{"vocab_size": 1024, "norm": "layernorm", "norm_place": "pre", "init": "normal", "learning_rate": 0.0104, "weight_decay": 0.0, "schedule": "wsd", "decay_shape": "square", "final_lr_fraction": 0.0, "doc_mask": false, "dataset": "wikipedia_en"}
Each number is 128 + 24 x the weight over its row's rms, rounded and kept within 0 to 255. Layers, rows and columns count from 0. The size above them is the row's rms in percent of the matrix's.

# layer 5 MLP down, 96x384, rms 0.0931, rows 73-89, columns 192-383
size [ 96  90  93  91  91 104 106 110 102 114 100 112 104 105 101  94 100]
[[144 108 147 147 165 111 140 172 137 131 127 152 100 115 102  98 122 163  91  64 157  99 121 111  95 144 123 142 120 145 114 124 162 107 123  89 154 147 121 100 145 165 143 135 114 123  98 107 124 170 150 150 129 132 109 119 139 118 174 154 118 168 126 193 152 134  93 113  62 129 104 165 126 157 130 132 108 134 127  96 160 123  84 112 143 131 151 119 115 141 133 151 125 164 139 140 130 122 138 125 116 148 122 142 119 170  83 140 147  72 103 153 104 156 141  99 128  98 119  86  90 103 142  98 126 111 182  88 172 116 168 137 147  93 140  99 100 101 109 132  89 116 111 118 141  92 120  91 125 109 124 133 113 132 129 118 103 177 133 153 161 156  94 128 135 162 109 129 114  87 142  99 116 157 107 110 146 146 184 146 134 157 130 113 136 141 137 129 150 190 101 141]
 [102 157  95 132 104 171 101 110 120 148 134 143  94 125 100 105 105 155 134 120 109 132 117 122 135 163  84  90 138 111 137 107 126 116 105 114 122 137  74 122 140 157 108 136  98 141  95 125 142 102  78 123 134 133 141 131 144  95 162 149  80 137 117 151 163 103 172 115 125 103 163 164 124  86 111 125 156 150 127  66 168  89  94 136 123 147 131  95 128 108 170 107 155 148 129 180 168 102  93 146 138 106 121  98 149 137 124 128  94 132 134 126 132 136 180 104 122  93 121 112 134 146  98  89 128 137  91 179 134 145 166  95 167 146 133 166 117 161 118 115  89 114 169 180 130 106 115  99 175 116 110 149 135 141 140 128 134 133 150 121 153 133 137 127 149 114 144  99 161 113 132 117 203 130 134  65 157 120 153 122 156 105 150 129  95 136 141  95 118 101 133  87]
 [112 151 100 125 160 140 147  90 181 131 101 149 106 133 140 120 153 142 113  76 157 122 137 115 131 163  98 120  81 107 119 122 105 165 153 108 123 116  85 124 204 139 121 140 144 153  99 126 144 127  74 122 134 109 138 118 118 172 154 144 106 132 135 127 163  70 172 133 115 171 146 108 138 133 137 162 161 110 157  83 118 125 107 108 115 172 144 128 133 112 165 118 154 104 135 104 134 133 142 119 145 119 163 125 119 103 112 131 118  77 170 116 110 159  82 189 136 138 162 144 104 153 122  89 102 133 139 110 101 114 127 164 121 116 103 164 130 111 130 164 131 104 121 147 128 119 202 115 128 131 171 119 120  87 156 159 128 137 133 149 114 156 153 135 136 150 129 116  89 146 135 146 155 128 140 102 146 141 155  84 116 120 100 130 111 106  98 129 115 136 101 181]
 [134  88 128 147 126 158 148  99 143 144 106 156 115 140 121  64 113 148 144 125 114 112 141 119 135 154 134 146 138 108 138 134 146 154 156 120 169 133 153 173 161 141 114 147 103 135 161 122 157  83  97 141 168  93 150 196 127 149 156  81 139 103 105 181  68 132 131  84 132 150 133 152 173 123 141 111 142 101 129 118 169 152 119 121 135 114 148  91 116 104 138 128 103 120  99 119 154 115 141 110 165 142 154 108 118 132 128 120 101 121 133 137 160 145 139 121 106 114 127 156 116 143 102 121 129  92  75 151 150 102  82 119 141 117 138 121 171 151 156 148 115 138 110 116 113 105  80 107 139 152  79 142  68 152 130 116 157 118  78 160 148 130 135  95 160 124 113 114 112  70 121 108 143 117 167 142  84 160 116 128 140 173 119 124 132 146 117  71 115 120 155 134]
 [113 119 153  85 135 132 149 128 130 116 155 151 132 128 124 128 119 104 165  81 136  99 147 135 140 117 145 128 110 130  92  96 124 138 137 155 143 126 118 144  77 116 122 115 109 118  69 116 131 180 149 132 153  94 170 171 127 152 157 136 129 137  91 136 142 139 139 118 103 124 121 152 148  89 160 132 135 110 134 139 117 115 124 102  93 112 136 105 189 145 151 141 126 159 157 139 131 139 113 131 123 129 144  93  94 155 146 121 151 127 113 189 116 168 119  92 143 138 121  91 118 123 103 123  99 120 139 112 128 145 131 112 170 150 102 119 168 128 120 122 162 151 135 149 120 101 192 176 129 118 175 112 120 109 148 134 146 133 115 106  63 128 152 126 144 121 104 113 144 128 113 111 124 100 123 119 120 172 133 144 155 143 147 134 108 160 106 159 118 123 137 139]
 [117 112 124 126 101 155 152 150 100 150 138 159 157  87 151 121 125 159 125 118 145 138 116 114 115 135 125 118 112 122 149 151 105 166 144 130 116 119 155 184 139 120 126 144 134  87 149 125 119 106 134 154 159 117 113 120 111 125 131 126 134 144 103 126 106 145 129 140 195 105 154 175 110 126  91 164 141  92 124 185 159 132 112 135  88 141 129 143 111 111 162 103 158 121 129 135 129  99 129 127 165 139 148 143 124 148 106  99 162 112 106 136 170 153 150 112 156 105 157 112  78 111 155 131 182 109 136 119 163 151 106 159 144 146  89  99 160 123 123  95 143 112 138 125 107 146 134 139  99 128 133  85  82 130 111  94 106 162 120 111 118 107 142 113 169 142 140 151 107 146 164 130 125 181 173 139  76 120 137 130 138 122 143 127 123  95 147 129 114 101 115 132]
 [131 107 122  81 125  83 117 105 175  89 118 105 108 122 144  94 160 152  87 142 134 125 110 155 126 123 143 141 117 135 124 144 151 127 121 108 150 133 105 126 136 100 105 128 139 173 123 129 129 148 107 108  82 120 161 151 103 137 119 161 136 103 137 137 120 135 147  81  88 113 127 107  88 127 144 137 160 103 158 125 146 129 100 105 124 151 128 154 111 142  77 135 137 102 150 113 130 121 131 133 118 153  94 139 178 160 106 136 178  93 144 150 118 124 128 102 135  93 137 130 142 107 143 115 119 148 102  84 112 107 132 156 181 141 106 167 112 134 143 115 101 151 157 141 137 119 176 135 112 143 135 160 162 132 117  88 167 180 119 131 128 119 135 125 108 197 107 141 104  85 105 155 120 137  99 133 121  95 139 124  98  96 152 165 145 130  92 133 139 171 100  55]
 [152 134 113 120 138 168  81 157 109 128 130 102 125 138 141 184  95 110 110 122 123 127 131 145 140 137 130 129 173 166  99 146 136  90 130  97 109 133 117 167 132 127 127 140  92  97  83 167  94 105 124 168  97 133 147 125 107 107 156  69 171 161 133 152 104 143 161 115 149 136 132 114 162 131 130 106 161 126 122 109 107 137 144 114 171 125 118  86  97 113 130 177 155 131  82 118 142 125 179 116 137 134 150 133  70  85 148 105 111 108 111 139 151 158 161 157 125 140  90 117 139 143 121 124 152 119 104 115 123 122 109 152 150 153 122 134 125 151  89 164 112 124 170  80 138 109 100 141 156 141 106 158 142 138 161 128 138 144 115 153  83 144 155  55 123 129  98 134 107 153 144 130 130 150 142 109 166 118 126 125 121 116 141 126 124 118 106 140 158  83 133  85]
 [134  93 150 157 144 151 129 123 162 115 147 173 135 124 102 152  91 116 131  99 125 115 117 132 103 112  99 136 184 103 128  97 139 137 132 121 125 128 139 152 162 162 145 128 101 114 146 147 103 130  94 143 146 144 145  97 123 153 152 144 143 156 129 145 132 107 121  76 146 120 164 112 154 139 100 120 136 154 108 152 136 122  97 104 119  91 129 148 153 135 131 101 149 165 145 154 118 144 127 167 131  93 147  92 102 127 132 144 120 132 134  49 151 118 111 128 119  92 149 117 104 133 144 109 194  83 143 155 174 156 113 115  86 107 145 141 104 163 131 111 145 158 131 129 192 111 146 148 152 141 122 138  89 123 142 130 118 146  92 134 112 136 175 103 115 143 121 136 158 155 134 144  93 112 107 132 125 115 144 157 124 160 132 205 150 156 160 147 118 178 141 148]
 [144 113 124 178 113 148 170  86 135 188  89 130 148 164 153  94 127 136 118 158 140  97 111 138 116 133 116 151 153  87  86 155 131  67 133 150 147 142 171 121  87 129 113 126 186 101 158 100 108  99 107 148 127 153 127 163 131 143 110 129 154 121 112 116 134 143 122 145 103 112 126 159 159 137 118 127 136 111 136 119 135 148 142 105 144 137 103 141 149 110 184 110 119 101 139 122 130  80 108 140  96 140  83 104 108 137  80 117 130 147 111 128 144 129 121 128  89 134  76 122 119 136 102 122 119 122 115 157 144 157 149 111 152 122 176 122  99 167 142 165  84 146 100 105  99 147 125 117 144  85 114 123 163 107  93 118 171 126 140 133 124 143 109  98 100 139 114 151 105 132 159 131 118 108 155 132 136 113  94 117 129 102  99 153 139  95  91 147 129 136 120  91]
 [147  98 124 132 113 122 137 144  91 176 145 113 151 150 149 145 134  92 141 148 115  96  92 124 120 121 134  89  92 135 132 101 107 141 157 144 130 109 114 132 102 101 152 122 164  76 144 133 109 143 105 137 103 111 164 112 110 184  84 113 113 128 104  85 117 129 121 155 137 129 110 135  97 136  95 110 139 136 100  45  78 123 171 165 115 155  97  99 135 135 143 128  68 155 139 156 134  96 115 155 122 135 163 124 120 130 158 149 132 122 100 126 132  96 131 173 134 125 110 101 133 130 145 125 137 106 117 121 138 121 101  91  75  57 138 140 114 163 157  88 157 126 119 113 118 128 105 116 107 172 150 180 146 147 113  82 147 111 116 171 118 112 118  96 144 133 148 161  96 127 167 120 176  83 133 157 150 134 146 159 161  85 144 128 131  91 113 138 166 136 132 127]
 [157 133 138 116 143 129 112 105 129 165 102 126 154  99 156 144  95 107 140 144  99 103 100 164 119 155 114 160  98 145 116 108 126  94 125 176 114 152 163 141 144 140 120  96 133 111 125 108 159 149 155  81 166 126 136  99 133  83 121 135 134 113  92 114 132 132 140 130 161 153 104 181 117 114  99  93 138 146 137 144  78 114 159 102 149 156  89 114 148  80 153 122 139 139 159 117 122 133 160 140 127 141 105 148 128 107 136 148 173 142 143  90 126 117 141 105 107 157 143 148 160 154 144 139 108 150 119 177 134 117 174 109 137 133 113 153 106 134 169 147 103 116 115 114 136 112 148 172 112 121 144 115 115 121 142 101 104 121 149 147 133 129  51  85 152 124 107 124 117 131 124 172 152 134 127 129 101 150 110 161 134 139 122 125 129 183 136 126 109  95 131 118]
 [ 85 119  93 171 144 128 123 126 105 152 154 118 135  86 151 135 142 149 129 136 103 133 123  84 149 165 143 135  87 113 128 119 177 110 119 121 110  99 158 146 128 111 103 113  92 186 113 138 130 114 128 129 118 125 131 139 145 123 154 136 116  86 151 100 155 115 176  82 141 150 130 119 127 161 127 123 140 131 118 106 142 124 104 130 105 110 151 144 104 135  65 130 121  97 115 131 149  74 162 138  89 129 171 107 158 120 143 131 150 120 115  92 166 193 121 112 134 159 144  87 192 140 116  98 108 132 137 114  72 128 156 107 130 181 105 116 106 130  90 145 145 168 164 138  90 146  78 126 108 139 192 118 122 151 131 167 167 125 152 101 147 132 103 159 110 132 181 118 137  96 125 159 166 115 147 127 154 119 128 167 147 122 145 119 116 148 182 148 121 140 120 145]
 [132 141 133 110 149 108 159 122 145 102 125 150 149  80 115 154 110 118 173 140 152 141 151 150 163 181 109 120 151 137  96 168 124 148 137  97 137 128  82 167 119 113 150  70 132 143 138 161 121  56 123 136 126 133 118 132 146  80 153 123 155 163 128 139 134 182  74  90 104 127 119 172 122 140 168  92 155 114 130 134 108 129  84 121 138 128 134 126 146 136 171 106 114  68 139 140 136  87  97 143 153 143 162 133 141 131 167 132 132 111  97 120 151 152 147 106 145 155 111 138 133 117 141 121  92 110 132 100 183 181 117 142 113 100 129 122 137 158 171 116 119 153 151 110 123 159 129 128 155 124  94 103 109 137 119 155 133 124  96 160 104 119 163 115 124 146 136 130 110  89 105  80 113 138 132 172  92 147 160 163 114 138 132 139 146 163 136 134 138  75 140 147]
 [125 113 156  71 150 119 111 155 137 129 109 164 142  97 147 130  98 109 103 139 138 100 163 117 138 109 132  99 103  92 162 158  99  90 135 151 102  97 104 149 140 109 109  99 131 142 109  77 130 131 143 122 148  83 142 149 117 153 168 143 138  92 162 108  97 115 188 113 138 127 110 125 148 143 168 170  72 102 147 132  92 130 126 117 123 126 101 150 121 177 140 143 109 148 122 131 121 118  87 144 130 176 115  78 127 122 101 158 161  79 131 131 169 110 111 137 121  99 177  97 155 135 156 132 175 126 146 133 137 112 131 122 122  86  65 155 120 147 172 155 143 117 120 184 166 154 128 104  94 104 110 105 134 155 120 133  92 152 147 124 123 144 116 156 119 121 118 123  81 110 142 135 200 127 126  92 118  65 121 109 111 170 138 121 120 167  99 128 111 195 125 133]
 [129 141  99 124 123 126 127  74 150  85  90  89 120 133 128 152  98 115 143 124 112 136 147 106 182 170 157  98 122  77 110 128 127 119 117  76 111 119 115 122 147 153 114  93 145 170 137 130 158  77 164 187 114 109 133 105  99 146 119  99 136 156 132 121 135 152 135 119 138 124 117 117 104  85 103 156 161 151 107 124 122 126 121 106 125 119 136 127 140 142 105 136 152 125  99  99 140  93 136 134 117 113 144 109 142  98 121 162 144 129 142 121 151 160 133 142 122 134  82 141 187 173 123 105 135 150 173 139 151 131  97 140 150 107 131 125 122  90 131  82 135 128 147 156 172 119 129 102 142 131 122 110 139 166 164 132 125 119 148 133 140 132 120 121 143 172 183 117  95 119 136 130 163 146 136 104  96 117  88 148 137 135 131 127 113 140 147 132 150 134 121 133]
 [103 151 115 109 131 150 140 142 142  66 108 102 101  91 133 122 146 152 152  81 160 128 130 143 152 131  81 171 101 103  89 136 174 160 155 110 136 140 149 122 111 130  98  67  96 124  83 140 145 120 164 116 124  92 107 123 115 167 184 115 117 119 143 140 154 116 167 110 105 132 157 153 124 160 143 100  95 117 136 131 150 139 133 107 119 133 110 125 130 169 156 145 133 142 175 102 105 115 132 141 146  97 115 128 107 140 142 141 140 105 111 108 168 110 120 125 126 119 125 140 151 127 134 119 140 127 123 138 129 109 131  77 137 118 114  97  82  92 121 116 101 110 156 103  84 112 154 128 136 117 123  86 120 118 168 119 133 144 149 155  98 103 123  58 140  85  66 155  88 122  89 150 110 159 112 124 157  90 147  91 107 130 149 109 109 110 116 147 151 131 125 151]]